config.yaml
activation: "squared_relu"
norm: "rmsnorm"
positions: "rope"
parallel_block: false
optimizer: "muon_variant"
Each number is 500 + 40 x the weight over its row's rms, rounded and kept within 0 to 999. Layers, rows and columns count from 0. Numbers have three digits each. The size before them is the row's rms in percent of the matrix's.

# q: layer 5 attention query, 640x640, rms 0.0835, rows 238-255, columns 160-239
# k: layer 5 attention key, 640x640, rms 0.0826, rows 238-255, columns 160-239
# v: layer 5 attention value, 640x640, rms 0.0874, rows 128-191, columns 160-239
# o: layer 5 attention output (transposed), 640x640, rms 0.251, rows 128-190, columns 160-239
q238 097:518478451495492469453457478516528499511522466504571455511401441494541510464523543555493489539510449509512505492607445466500473559511526544486488514474450494459481479534469490535536440401593480510485505597478500494546531462479502474484484472
k238 095:530521526480494521494512439531427434521432471512380467538513504523548514456469546438507576557559467541450524500507515494453484558487479608484478479537539490503458507558528508489460531501478409555491417528495494469493504450423492422467483484
q239 094:509447522542507455455489464497475485531561455504488476503488476515426501504508514545455513496529517448522474438459496574485504442495558498436563451491563480461482486483414573451524481481492460546517455447531494473428476435511591502438502482
k239 096:524459489509440527494494528426514466543423539481520495471525505553477505488441549515430445517487476540479505533545474496540488524547499459442471493539507491472531518407619499509491493521530509480531533477478503439508589579489449519574487524
q240 094:514453448429568511569508532513518474517494503574492446528594446545495512510457500550434463459501477498523529509534507507522531522489581508484482519518556543475539497487529540532489514532548492462486529510454511446441431470462483561498525513
k240 096:515495485492531479490577467527493443481512545512461552447507562493565528447548562484526475518509518467452517481541490462494470469516512534578503499466548517516458510500495505548506539476513528525437523506535530399508556486544517473504470461
q241 099:532464484582550497534534539565417466496482466444519559553495471489508446504486376522525508552499526426543519452488528488498468553543507549509496475433496467551446488436492497544522551483498518440444385490432486421584461527442533462467542613
k241 102:524522501474502499489484529486496525488552514496437503499454544479502508546559570473503493535499493496500490521453504485498573496459557505564507537498458486552512506556447566555532489499536450452497573465512573504500516508474504442528522522
q242 092:516498474507537498521515496521503469517520517546528449573493483504477520529488445476503481501492529567494501530512502535538428457535512529473443525425523478574525555501503447483517493491481513488483495501474563522466521483508586476495425479
k242 098:489549486500532529493503567525477502504533495491464528425514548497491528506485472530490488527542559468544489500502523541498538472469498479564523518485497468535476528559481513523463511445478539512495446485539490516460497528497444472501471503
q243 102:529569486454485554483456561510521491462523492552463461491521531456485430533516567452478394467455494548488510475565474522532486476469501522495501520513528592468613501515530484472509464449482495494476441448438497489497492558555541518601540509
k243 104:466515492506485503414492534506515538508540513550484535509541496474567518484538492468485496469463495553478439555490492554499552534446436496540474537506462461473515478452496475514478478493559563526502484474487451525524567548503541590487552496
q244 096:464458570447521467498518460437465457502411468580470485500543548576529456474520484498476462492457476485473480459471474505535550503538509474494466450479508528437513539522510487591491581537464494490529525536478493590531535492533537512537465475
k244 097:450470478468586463497439457529514502486453503455647531488510488505464496490485484423468514457502512534444565454508526533497466483527416467486483507521503508536524443475484473532444517507425499530497476427494526440556442504450546554435489490
q245 105:495410452482493533575493574469466492489469595466517474451507440465570485487487527492515575502488525463544456482452531510528547526513466525540483446425536501411469555489457453499517457527546431494656495544525434479509483519528470515513482524
k245 107:552519561494480453507463459526452461493467459554481487473507443438444509518453509453563456466479502504504553497523504444526429510551515523479546467552547502451417536497447574534553477547524581510467578545596532526470500468542499415498573492
q246 092:513498474470511500522497468423467500534529484497477562456481523529487458477532489535495518483540564498493479485508485481567467512568517480477512451496448492543485505516508515480460524483506484449463463510480411530559493499496487529345392549
k246 098:515554548506452399464500507484481516556531470504500409512505516417559453521566541474539491543491460472522490424427467502491497486502458541457526546496480451479486488552423476478522455519552537518510517527494509541413485477547546474509581511
q247 092:507512540479528440501461515509484560544486442486482489531499469417492541506446420517527492562518467517470535520460473533541518440455580505508568533526482464601426574501548468468507536517450497503464551492457492529526584550481479479501527471
k247 096:498537475516441490493568525453470499512506536506526505546500527490485426496451465484449551460587547472581470421575475451500424485470468486518537415510598584510499489515549524500477551497424539526491514524529495581494497499483524453521557485
q248 100:510516443506470535403515502514510473475497490486517492530498512540504522465461473511556524511489475485471492511549492533499500518439504476527482527474422461525474507532478542483567456466534532583563484455474512431500494479431546438462621464
k248 095:463549518480498490497511518491488483562509503581421465519406449495528482400404459500477460510535461494465584550452500470539545499573461564491468408511455499473640473402495486581564513522522540520562492494488587498525436541481545544459507450
q249 104:488517506479518537394478495445461506558494508476459545538511496443554483464496433410469543453492480531481521484516469514405448523503470517494534597510518427533418480441417475515494525476522588456514481477509487453413540501470495481498483514
k249 109:574484503506455547597489470549458522464526553522495517506496563511563528432485545495522460505541529499491536565527549473485476552482461490516526486491519476520572532502502491524571495485410570488457437447527550454485491485504509483533489495
q250 099:508445486512525500454469473474401489505478461490464512442492485541525444525540550448515528489522500485456462475536492500474503507452446490498484484471498462504502492482501499475485468518514521471506486530555594543533486475491469539425543557
k250 106:477497469523523485431550460481535503469538560425519587478533518513573508497469558479526546414553500436552492569558500488520526516537529489569506457513491482527487562530547519443472449451501514482558450561513430376449558468510545499505545438
q251 101:535511571482474495531473534514490458387472534512501522504532596540556513583556535494516475516441503500541429467473429479503446442619508481407505497506577504510545495504518510437502445517476516517477490427497473550532499510550520501577484548
k251 094:503478526492474455471474490556506473521506546476567494484497441429451481529527477480507493530475535536567485512536492435567467502464476494492544508482488442431486440524553543633456479491526430477553472525503506484570459505528494487503532492
q252 093:546492482440541493469474505417489547494540484501537429593526504432448441474468469486472454496479498506473557474499469391510539511468551570464525516556534548532528501486449506501441493496449513520497556556577470483522485500549466530544466564
k252 096:460547492516456503509457563458522520550502482520502443493588466618520454570504527501588517489521444499499521475589491523516522507552479447460453510451527591420476537516551459485517500474463425580487462414499447484420502430522490487520518432
q253 096:438487432442532463481480519522415534444463549520520468533551529464468515505485500454541553462492489527542575563469467505477530477470489463521556544500526556523469533497558526452446493527542485544436505455508473478510506524496493564546448443
k253 108:524502455525617474620518586520539567528501541472517474519603527540492451464463468524445445505566539483451481512512470493479452578499445493464427579495502499493472471445470559562514575489533474511505444484534544553606493513574489464563439500
q254 101:533523430530583461493490584467655522495574441491468493534525511537484508520434433430439509467487483521491507495533493577500493523514499483444543489510485451518512489503458528450489561468479537578500500503458506525437485548437487451521532539
k254 100:521533482419563547352525533485478549497502490607512526511597557533480570514546519504486487496518436485433548523486593479506497434479466458682483439531523571545447532534479431524486492448450487548508497443558477573580534448503499526530576519
q255 097:473525514478490550493439483520480507574519425466498512489530472477491521529467514506517520542514479485535493436457535483537429439490449535468442500464458520501535477406540520498612470416499548510574493489469517478463493459452488436494569460
k255 097:574514550520435538496441435473482596546505562557421502471462530499470440489497442456500499509478497419513554504493510491396509543442452426500464520545528510544458507511490491524449439486504518553407516452468546502535518557464516470556522526
v128 096:489487515500492451485427519484445499537480433429486465440577528504498522517505600520488474540532504545529497447515457520490469562397460478476543562555523477489487491510453484520453471506457522497500510542480526445474578469519508493548494471
o128 094:496585491549457445489525523421493402488480520526530475451513434517491455537467492468464441506505500458560499587486462523454575552510492500540471463493546440501464478592492508489515496512540593530418469528504501498471569471455379549509476489
v129 105:526529519497507517466540537517489532560521554492481445482478460491481556557479502509506566401492527467473463488555512499461549498489494549483472523459519478495475523416489455544472419557515504511429446485461487512446432424434471498529515403
o129 106:456563505501457548474488509503462488525501496453542468600443549484487467469478555481503476471476527505483463538486564490442540533528545491525471466484508471471492519522467532488511480440486467492555543513534467494501553446485440501520507487
v130 099:483518547478487524525441495544530503529483535451486439456530513482518486562559465543549527460432497453426520524503513511599505446545419510541473478518490453457544451497481503495547476558453460375528518504512514480448443564371484499499530448
o130 100:482484461514499422525549562539474512488533500493478530471460478514540547445515522452513480495553530553476523439616483544480545604527514467514570460525577500448457468491514518511494429510504482553493563445512563472468509535469554488448480495
v131 097:546462496556458490493568461532530510506490559531439475547516507485437521529474513464541505504552543512473516512569508511551567417556415495527535501514509456531570450512483478538448522491508467507501471532510533472533528496509538475484513491
o131 093:552489590489468439530552512552562523547442469510583466535486455454555545478515488483501469549486452445516503524465511540436479472512503542521482501477498526511477498448529472467517483538498524525521564498540482539507476514497500460523491533
v132 104:448492469479521493512504519464443451514457464447503545469533506511485486482477471487477443476512429509505525509465514446445493493461494452582494464471488527487484445503428509447473556470502471500469484568585533484566515478478523480427478460
o132 102:440562514507503558553506455473489450559497578470477518470456483468482493441558511505504507463516509475550524511507538470384562498508503564439554541498514431448526558525570549503507501485561526489502503444469554511494522496568558469550469548
v133 099:476529525534549587520479487560512534560519519453495539583510518491664501467542546595473571580505470478524588484488517551538525493554551441472526501468527492508470479526519556420517536481422556498429455543538439489481453466410553467529484535
o133 099:426486519488524542544520610461455477548539507489594455515463475464485552534508545461537504420546470492441470470479448455459539586545524452475502491551473478488452547503554501521469535557548506554538488464478441443501468546567510525537472512
v134 102:456541516487469520434503443513546487496558498470444438519535515493576521540457494531583469501527513526504492447493510538554469567556494508552472468468486506582446539455576495528463528442452537576548460509402479558477446465506563486455480483
o134 104:554455535557514541546529477469467538458482524470478547553495518580522499547491504472504477538475520511585519481543503545596424546604501495486439514568548491477476497517484507455494492550437497452478479562488462545534564481469539518512483471
v135 097:431518502534479509492458480522522456487492489550503490549466430490483584506437499507469473452466523517411465556495494467503488506502591520567552502514515546552491533504469483479463549481512579586449487418503544462464556553556474472548535527
o135 095:513523547456530474469578552507478502503570523427473485514531465557572481548509453575529514509422462519484497509527476521508461527463438515481509517499503588555480494534510498517550577483488515402554491555542549489489472495437506580439450440
v136 099:500515547517483420585502462515529572500509541435552529511507491556469508556498528580527496489484404511482461537534482449515473451540498522533544473469492504475444488507495493504528486453434505518516509453508494592425435558495507537516477546
o136 102:525533545499515566553451550513547520456445454481547521454474545556544463521508531473522488498473472470482494523490475494489479544500482528506568505576558486508509520561457459531537525551477536554498504468521520407512497559449421477514481520
v137 097:518479498436475529516558516521502486525514517449502461541526543528502486524445513469454496500505482400451469539577490483495478419463514509485516446534505500495510566532512587529437460497475526486534476486531518538444514447487528507447515502
o137 096:502573466468458534456527535511463510501555474499490481451506478488455507465473465551567488509569618545565561535501515542456495487389502478466535558495476480531485504533538476452576456530503499473472461453470503508527476498487505491462551594
v138 097:507516491525523480496529491515469516466450480506512498453549429416495460512519466526521504470581509453549498522501481479502460533463531450551515432476476497582585574523466496486437478488507545531511531480531463501513552537440499525569444501
o138 094:513568471530464556504512538522480470465505488567500558462496503442515533545522552468426426451435552526557503409616493561568487541541423482419516526515528468456494479472462440536522518480495458538459509488494493570496438408573519421442538532
v139 094:451461563454553568576424562447523513551448461446488556481526529539471459570494459524493460519448467505437465412564478510483424472509475515506499498443542480506449469467508560476532491485484551513511457473490546491458525519471492472531502494
o139 093:529572446442534485482561491500460498428546522538493517539499529489554485461507522534607470448572489492515535550476480434519444580525521507513526502624474515497552473496468540474505527491445467501543505492500510510545496606481553477501504584
v140 102:524422444450518511477532540506503531461367555494522493414517425470532450507542464503452529485514482537562513491431498492564439462530474465471467547557493548533518433523478470486597473577536543517486549513534487504518534545589537520502515586
o140 103:509480527497543454555504467529593475511461560475516467536518560519559513542486516516532498557444523579400496529526436518411543455463408486443485566523509534495533527479447483511428441443457529533472555497521549495492512536421525506570541486
v141 095:487549469487475550433534464510537505504526614566494438508492487463536531510441517454527538449454583559484536523473512517532486537523531477473509515460551453548535441464537543569545519506467454400475487527485468485533536540547475544558541501
o141 095:477505487478513524507494448490525550517540423472549499552419446611541487506428458514485548526524495536542445475581513513511509528474392472482498518494521548479484489493507526501480528520500456536500456505566604437516483513502501536478486529
v142 102:472485528482481502522452458476532493557483550541500541534496527497467511484531507509625459442464462490518503507492466408505504452501461486513509552496505493502535529510426426495479411468509532446506497517485523505558469452463489489444522493
o142 098:488540440480489522459512516464500529472469431507509569440469500528463493502494524465477493488598569476510438468522533428503426475473491463539425601489474453491523451461487528513519481497557488501544565511480509545548555514494537465485462453
v143 095:494513476478480485425595560497451445488535519552449470512541487483549539476430459494442451517485533513462509529436552463533503575483426513395457390565508476481486521489572419481520521499444491462516501437541463511518458519543502551491518525
o143 094:501490438574501518609537492520548566480486415497500517512479523467457452517503480510478556459524457406503520513484526493493496469503520498486481517445460464490447452452504512472438502517502500521525465465497482487494492521485503457463499407
v144 098:466574522497502585541495530531516546498503508446483464474420566501507517453507504576582498476535462507512447523481488518549470572541468496472474521496464450499433445439441600567473517515476491492508437495488422522552519501471469504431518442
o144 099:520516480513527476523489553472461469526465475529471474514512464480502423495518552459459490548511496475522492556524476510549516521539506509504536472499531564439503479461556437488455492462478587455487518499474524493510517505625473537533521501
v145 097:410493486446525506449519463511482462472466505426526545502442474587493466474523472610442556573455498464519474504478483502481415611429505545473514513438539445469499476526485466482526446541573534463455509470531467508492506583455502500496474438
o145 097:507547506450536595507518536536462559507509545569428467549507560418463513558503522474517431467498515453469488490500495467365526493470504535503543523465520573488529554503525527430483536516477528518526599502509521476564457523445522513534459425
v146 097:511520562527562542481531465572471474510499531541473455496465461495416523509532492545486506495462440525508518503534497501484506565528534524445531534457511497527419500538512551509564499466510432460404459524499528469507485535487554513525534483
o146 094:506480485573471523496531477461562499502545541591435467584495474509598514475507537459590493476522431444496537498414531488509494437507497451460508437526461507508564486497530480543471514499480472531480531554554484508432509528561482590452520495
v147 099:555530532523512541493436464523500497594483547547508522517564530484469476492465498585497489568531514491538566415547429517517445526557576460513483490538506452528405506473526570487465516564449449450494522515519536479552557538496500428564480510
o147 100:484553589532529537541532460459517526448536485525459489508494490491564545443487504484522496521485493510455478423494520475551484543496542560453467489531524506501471507521504508471536489454534498450479532501537487540504514610515483541500476488
v148 101:509474474560543538488519467566469500492478429473497537521471486491492497527574500553491519490540534474447468445467485509493491466522477565528496511532452512494462537532413506450543453482522506490475389474570555523495538490501488532455544488
o148 099:515473468510545512505509494527483469592526504457502486479593513530443495509502466467523485496564594448596523491550491459487496517477486533432571486513527509467506477479575468596511551547446461601483603500516496447521459526526452504522543568
v149 096:569525538522511504469516436509484495464449481479443437494461526525489504460496526514516498495493458503499451478465498463571515517517530467448521546545463491420506493545549480442474493502539482490450503509408537456440501496521484472468553484
o149 093:542550511489476478528493586470578432497512453483483484499458533480502468538605494467487474468479510529439601526509489492535515438464539474446481447573540493505556462540483526566485496499490491571513460520466532516527463487497471461515530546
v150 090:511562511502381517543424468494471543520508549522501467483517500495527529493511556502502470578561517461535528476506502523481467499528569455603473449494503490477529482486555521496511504503499522537557465545425476493467582516564522511487500508
o150 087:548462508510530491565494526533434435540549551463527489544509482556465516515483480501581508454494477509576466595483510522507527592507529527477535567578515497520494526529473508501509544486554506441447504499548560550478422439409492527512442502
v151 093:511475472525559493549481457512534484486573434553492522495455476512532506529456503521531446561495485604551506527466486501511457530495503568506503524527387522479517474466515471480469465478570493548475536496502561526560531483509506593517443585
o151 096:474495537478445477514548570490558474468421553467502471463514489506461510528525475480545474568491526542499496473544479497535481522466469544395506514511532423506525510541442522495492538555474512443483522439486531539518492493468520504504468477
v152 102:492530520515448513544521524429524492485537517476516418508460512498603461451463461521435491471476520507511463534566456526480478470550494462508434459468550496507483483405560498488450528441457496536448485547485519478399515549444518464440492487
o152 099:512423512518498457441497562500481467560509522481424472502459436534506540523575549522586563546518398483428493494475530522515480568578416486501528483463533490425520574485551601469508516543496505468438526510496548466537459498583518527530486602
v153 096:516426463500540481535452491528516544488469511558542545494512446486486505485471506507487494525555441515439479492459552528527402531488558512510522537513527547544516555513498482399530555421491508452520506463488485485513505546519498526459443492
o153 092:502529507461468525483466518484530482472474421490431427492533530512501459458462501505469475485471544484468554487515457495466519532558414512514526517489456582463513472472483433522475530523513508494526558462485476558465519487485469449450520543
v154 102:490540512473526574518448540532516570507494490449420496473543479486484462512576495551469421506497477424449477547553503547426534516548506596510483385449515511455504405484504487503512507484457479544507521523460466503460492439509542485527494504
o154 103:471418452521521478532506534538527427481474530497492468488515480511512478538539545496493451485500523503504536520491462544516570502512503541448494445545436529493510537479414496528494489520513513439443532491466407449480430466482480493488473501
v155 101:446548458531515580488536492517429476473549456447514468506444530506492456406545481501487474466558435535484508502435450547549506558515533488514493457517501498502484495486532488449471428446561484504510474492487468491517511489416508488503476519
o155 099:530602501489505561475533505493522476525549573497463439444506470494493468533555564434505434541467565411434476483495512446496485528458486497488539530460563549519547517478526575487524479520469546542491507504492523513483443536569536486544501464
v156 100:488458447465455501481472522504470481509536522573535521523474504483509474531427520470531520481515585480473548532491539493397548497462491523473560517531484473484511534447540500485501474509518496436512481489520535435495479549528547535469536533
o156 098:499539484472506407420471421416509518472507572521498470609459478432472453497482531495506493505562504448537540447588553462498462374494527483486483445472470502438494481562478476539512505537577458468556464528619500599466515405502470469497461548
v157 097:567484514517446486397532402528496482506444516538466578538448531530497490533472531553504445559553480444571506523515442464555486532500598398448540492557496435520555482451558552466510522520498504451542491518539534508470499460516499575505440531
o157 097:449561495523549525474510518443571574485391478498559477478501478568511530425522518498524548445490470487516530479548447488462547512488509510459506483523538476523531529532482487534524458511528549522562439517558473470543583409495520410430522524
v158 100:507512474512448441513478591534509532520503490487479600476531453443466508449483565433496412447494481512507470527550499478521492537482503476567544496454525446470490513567483505503455504518497538550427437517498558478566517527483500534529474572
o158 099:563514529522485566495504466508501454453499455500542420438447499453519505538519492501480454461457492514512524559509490476499523439548530531421512468526524444573583505522506448534574500467470541448523473466531494438386506552495511529475518531
v159 096:470443553551550523454566498511487514523489451483500484564499385515541441449477487486529552507493538575477535491511544546535498489549481463537436459485497456528516488465434607492527480477504394507494496499539492504507440518482505518538504421
o159 095:489477483530430460466477486436534475562544513478478470531499469528527461498485451490488528532455531529504428469527472548458452530460477516470488504456512541546478458520475532447477399534514481478489506491447516513447450474560563463528515448
v160 093:539443445541498401476492487486493549481504473432458442475542490542424542485505496495472431441495509569470481455451455462434527581456485546467460457510488546566555513533505495535505484454474525507477483491525474522507505599434476514463518544
o160 092:517506469469501533459503501573466484526486486500503528438470519469473502520464465480502495513451477508518560554446488468455446504475518473520517477492506460448488429559521551490424489508507468592518508502605515497528503398514538463509510524
v161 096:467379509538399485492536549493547537488529465433550481539524521489497462427510388524558516513586543497463435448489477534504476551507479479589534485461536518484466511487499470435503495499452559552540459507548483507538544494511459495557468572
o161 096:472534551533517449453537551506505446523482441538484517531487435551491479556511506510645440491516505508498513516501484499447453495565531520534500476433537423511526506413501394495498508439549471498528478505443475554457540467513478483592456477
v162 095:476549473512452470474499438480460565486481493503547498520480455535502524572508450534459514559505476458519467540509474492536510487527506471551532544506519480502522507445542524556449521443493549460499503505529539525493582445552476509437501541
o162 093:522549465472525475520478606546559525479472498546534474529543479483464481452528434513518607548427540488483500540561489532521518508539432544467554474453465554564460479514514483495544519524520514459535444510491423473505481450467427475511454436
v163 097:537502551527442512529539450470403471491535455450573572472520410497435537475518448562503511490482498548530435481443544502527504510506486474582449483449491509519501507501486509557534451587558440519488537503540493467534517498536482508479455456
o163 092:478470483555510516465378497484496568485498481605428535558494484470525517451441464444482468504498454485525592506500567506499484480488571455560532486513513506613521525487414489517499489503548511498522459545447492497480524553497489487480543453
v164 101:492495445518467428532505492565476494424434503526444598477555545504529491568510537463518533459571538476523459492440523427467441510497524561506454508463548486562465530510556515520479547520526464438551456478499438601488547479454468526450506471
o164 098:550511393449522470508463498505544536517477555519495462537476477471418518484559547508477571461496479506544514486444532524485530507524546584496501485459509586493481616508501511472483502552467427569543524512542475478521468535532470468530462544
v165 103:441408394458495496448528462541443501476442490570481507499516527477483493518525584425563436527500501550507456475535538457533506488560487543534518582586525483513504527590420472475554495550527515539478519529461519488520457529552491471518471536
o165 103:540531466503499458559532457479512546472422522460443432479460503534458462522505515440478475445470525511504577492497499485500486442406414504524547498429500522526493472496502507532468417499538544507470509467519544514512471545520521628443471486
v166 097:528538484516448505489489508508503492519524470519518478507436548538534521500440408420566525557512491546520527484517543512470462589537546527483495451482525549418520463491534512453515508509504505472459480508526498530486525595542493479472487576
o166 096:505381562489575498511441446512534564517522525506473532463560529482554475493523441584493532540507513470448499519478483504575517473469480515483519431529505591434471425497540524523493546486480440502490587495533492493494484410481438500519547544
v167 101:519459467535501431558529510451543548557541518487467469524458433465494458568529532553488550516559502554558400472497439525471543492493473484470494551483500459457489504498464514571499484490514451476555480417525542476505507549536522496469498480
o167 101:538484540525537488441510514534497477449493462533458470591569598512526453558470507530425494475477482414447517607525544508567509561483538503473520495456458462507495494482448482459491502511529460532526545463495434542461464556557515439474579467
v168 098:502535453549482537486559364500460478492522545427503477569478451514520554488526495486532482499468469588429526516558480466510501431541470506601518477475508511540468542443539545425528462528575502483474421524482477427484463551527434506501543472
o168 096:537527523494552512466455525445519527529564541570462522521427504547496485527442457543515507497511515529470495498543528469490504456541531536439486562565515482506521487649519533554513561513480497455506550477556476498519447482516467455526448540
v169 091:473415506460513441488525503496527473496460515508478511506582473507474524551488426484608427510469461461475474541553478518460556505469570478456463601577518438509517464453478498502500510533540490503472486446550547441490568486487395528524503533
o169 087:520501553520468527493449498574525489442482468525458564501517521465566483559481536504495494442486532511506461512472465522554526495402492529533500431517521507486507495564465548498480496486471488505533570531548492472515417460486493488482433498
v170 102:434497437480576449572492529477437513490559466486479469431565497526492503504484525466501427515458565532453437478438587517496509532418423512500488485493518492456539497575491542427487538515511480511499516518580556475496467517437417523561510524
o170 105:537546499544477515458546512496474506513507479542488572485525506438479449498466522502580501503555497461528503535528456493506579541462550519484475466467423420481523486456441527487426484549576517450547487449475583462512519522501542513478464500
v171 100:440501510517454514487539504468518561468412468522469486415500507540481432500479465519535532453495507479483547481507472526536466549525462493470480509541510516490565552482508471507509504454496523466498529493482473425477550477471504555520490494
o171 100:476453521472564504489567519471537491519449492569469539586539524457473490458433525511507446486558485468501489473488529480501499426517552472510471449506559482466511506411520498417513579489461494535506583534555537509514473609480502473470460504
v172 099:481550505496497436468505525505533478551523574516504448543557524494434453470462571522525460552536465518522478507575467568460480516486480520510446508433479508487471427459476513500469485439533500551546499545483581480492530424487491473485562564
o172 096:500472470587536501459475513538401442462520474452495438469530511518570548525453446556517556452454540543556497520479571467556501501496494481530531431459422463494550527570522520434499550501518592506563491432487538485486468529537504518503505504
v173 102:479493445480511457439552467519528495407495516462508531511495488502458421527463486471505474420506475468517448485514531500481473493512472618446477520474547541429504504515577460447459533469494463530445473472502506562572465375403422528551536524
o173 101:508556501531492564467507419426482462535458528512496536508494568445430485442537600445464528500504586502532459436510528484545526542549579521503451509493483446439474657464487583433498508441511526465561465503454447522525435368555574510461470545
v174 096:467450407480533479569524447523528550531433516428562509457554490492507575515520473492475451494510446514505522474474506476555493479473549580442474464509532510473446477522508642478533479528473576548498511479425468494541621531461501475541509535
o174 097:516478569520569532523422477572467490473515551601527443499524498514531474496520603505495483450427537474470475473499452579477526527517546544463461503446473496467548500460549455558528475484557452458505512476560441439497495532491516556505452554
v175 108:529480463527463509445515498482492509467488454506522470496487457487463504543552482440538406464477504524523440463495437467585542440479469553576493479448485531488483498507471452457505433534530469556481536494483498496533508529516538452532546489
o175 107:501487457494517486450488459505530571495510547488447524548506547523562552500474568515522423509519539545513536526526459472477433553533487534523495564516469471547492386527486523531532455505505577522564466374525546464455487500519523487484442527
v176 097:481457500524501503485387533490501483518499500527474505505509492477531523557446500492507511495520419509494480494554456542521447509538493480497533502550445512452528471510534528477469475548515414473530473542488449483498564485533512497522465433
o176 096:552512524528541514538517499542511460504437536483603533536542459462531569495477454494482543547564518523549544525482516451514476461431564491444500472541539584530451528503513501599489550447458503497500439463484518489469437493442479545505496538
v177 097:445507516428555513512565511482469555447511502491492457406468474495577467502495490531455492528491545479525490481568522461504502484483443469614491437448539498510551472513550485491505490480553458522400448500557537448484488506522430519482474477
o177 099:516516525510480564491501589533470423479536573519475501497502460415446472464582533451540504483493491517476513468491527481544493520480540521432533559513448521495532507478530559415552501465444532483485498594538532491517437551495636484509471482
v178 101:473531546498554460544562506453472442537589519462533445433542485525485372491514531552557559454430519493549527509542538504481507511497498472484502492440504515505464450467458468516489488521497464584504530514554403529467481496443516424498491520
o178 096:524530497473485524487423470490476468520508426512435592515444504589461492477531548461495431533530482476490503500450524513570491403534522479534528509507470458451495538535441488541493476459493493504469501557461439452472484538493526520483497460
v179 094:470475553470501511457525440498552457435565463463495511561589528463455542439506609407489504474501533480519487549550454476475530460554473534562503468537530494507565488513480474457491503488476544499518483516504539461538538542517537485468558439
o179 094:497456465508487456543470519550510485520388572513508528520448503483444536507601469577494434537495412478503447479462503499526459494477528525463511500474451480492483511526469472504531558589467447523507494493488503515569389525508548528411449563
v180 100:485477544494539527511482509494434501516525516500530518541485549487595466483493541570523487472519540483410640551485467454513453445549471428517479469515535501521518485479472471454484485495516484586547530498537511551505495486428487462506498435
o180 098:492571486534533522510508477525470529517546483510475489457502484562470506499530590483491476488492494584546502471516559525526483496526506475496495503426522456463413537560490605490545521522535470445437468501511480493537464526504565476419450531
v181 101:511505494463462465538517462401532479535489526514495462551520492561471477416560517530500515520513521500458622554497488490513525533543492509525463476490471511495497446493519467530563487462523470481435494585556568516430525503483453498468457423
o181 101:505459459459547502490494486541555429509470463520498448464526433580521438510492457474503536481459483492460460355510466496491548581455456526460533469492493489442553483502475505480501515525543478605443541526438529514582484479495468512500535467
v182 102:531424504513561429473519526510522500452479477487462435541502521510474528467486538534481462476502461489501507518556500523405534517496493537534462576556556504496497518501536379442532446586497511527454493471541534501507501496498517512538497430
o182 103:481579469529490476491480440501527533474474500479440479559486517465547509496488541515515454409519498442424450564529522536499537492502466447591501498479432501492462497521489455503455468513486556546538515526517488466516567531519436505478460469
v183 101:541444466507464457523522529470479526434580520479490460425515601438507447474473495485485510533559488451547463538503458460528460536515487498560504497514520512432574530490535529490517492488557501524517525506465388498497446454472575559509518461
o183 096:536528473477517433516453496560553554471469526507561532537498567495463463477504517503494551445570475450486533512507500488531465471509456539430560494512496510478463503478543576500523450501547549491515453442505548492524440552496493504515485508
v184 099:449445480535493530458530511519464448427472516514474515509516554532424510535453484472462381532443499473528432492489449469517485481493423547414511555485445431486521501531472464492460461419555555515449529506446498537492472509522492495541487531
o184 101:590518493504453519490511520471533467570512509491464428395509470485493468543505501504515527424585519486481545564478429486441481508493516590518507512490461524585573527515535527553528493454533530518519479444506472452523515519594479545621566476
v185 105:538470498496533463601491482518523456449484511498492474463504448529474530441444463523459443470441442531508489480462510552534550589467514519505553518437525466475528469575489461459541528503418448502447537486452451550482438486521529489499486468
o185 107:499494547448491483481491493523489491506530513486500487524517393479475475537516503421532540468448556549486481555571477481530512492479477595493496521573490609553476498560469522553455438528561532492493490481470530509525555502514542569475449430
v186 090:479462472490508471523483475554496569514483507468542490460520481523548460477559497466451500439490449542520579481524517468467493518556440528473487479520534539470513535483536540550448518492533379449542496498488451496463533536491507433522493537
o186 088:480554510510466516474544574535497484460490487472473451513507472513514501565576510534523510516512487459511516511575495514467503522483529528490519478551464516497519494436524501523502494539482492537431478584501510521607506531476483536485570545
v187 101:540480518501477508530467550506578508577528498499520479456515468476532448560501442480533489451501453535570530513426465499447525465511500493461545533454467480538462432454543494571422464504482545448411483518413515505549559488486531473478532562
o187 103:461451517496558492491503507491505584503526452491535466590471461540500540439548451583410535464537498491514489527515525469543460521522516435563461424501552531520463493489561506493496478519485407522477520454588465519488492476537462485510538481
v188 101:458553476468518494515540512541536507442490487498508415536435545523461535439515517507509533488497531497495421467576494518513534527550540456481475497475525483420494468496525477427534527558510464493573511512580574519464487508439476467485519481
o188 102:518446523484516478527430491483509524527515450555502513517465533459529569555465553500498547506459508571439525486510450504485554535520497573528540479523500472500515541562506532552461383524473546500457621410497521530514495496504455502595504519
v189 101:525520563504516472487536522502481398499548544487531517496484538477538506499502536497450571554495565492504519609499478461392532517510503471426438448517529470533543503543509528490529548566599455445572522559601509516467509494530467489420494522
o189 096:470442516459541502564472538536476567530470534444467511518488445499563473560479522571508499515488460449458504502497493549488541499505500497533568451473477520500534484522493534589482512449458494451455633461624502455552552544513530516504529498
v190 101:538511419481465492564534498473520516582557454432537418567434444475587470500475430526623503460506477540523531533517522479492501440475466527515479442511468431449540497455516496486506500473546433581516464514427501514472514457479481520513494448
o190 102:471528474526535539473550478492482530520500500528476569466477484490455488531438513470438398483539466484448479474475565462516519499494564511507468485475456492552522511507500496486537537542406553481499482499502495502520507498426538535452442500
v191 103:608462493509508559519462554432547474595434445515485506536442484498555492480521510478437474496442544383503466502472499513532491463533489499418506572457481488470564482535528479514436539508394533445498449466583537539493559509417459426508459476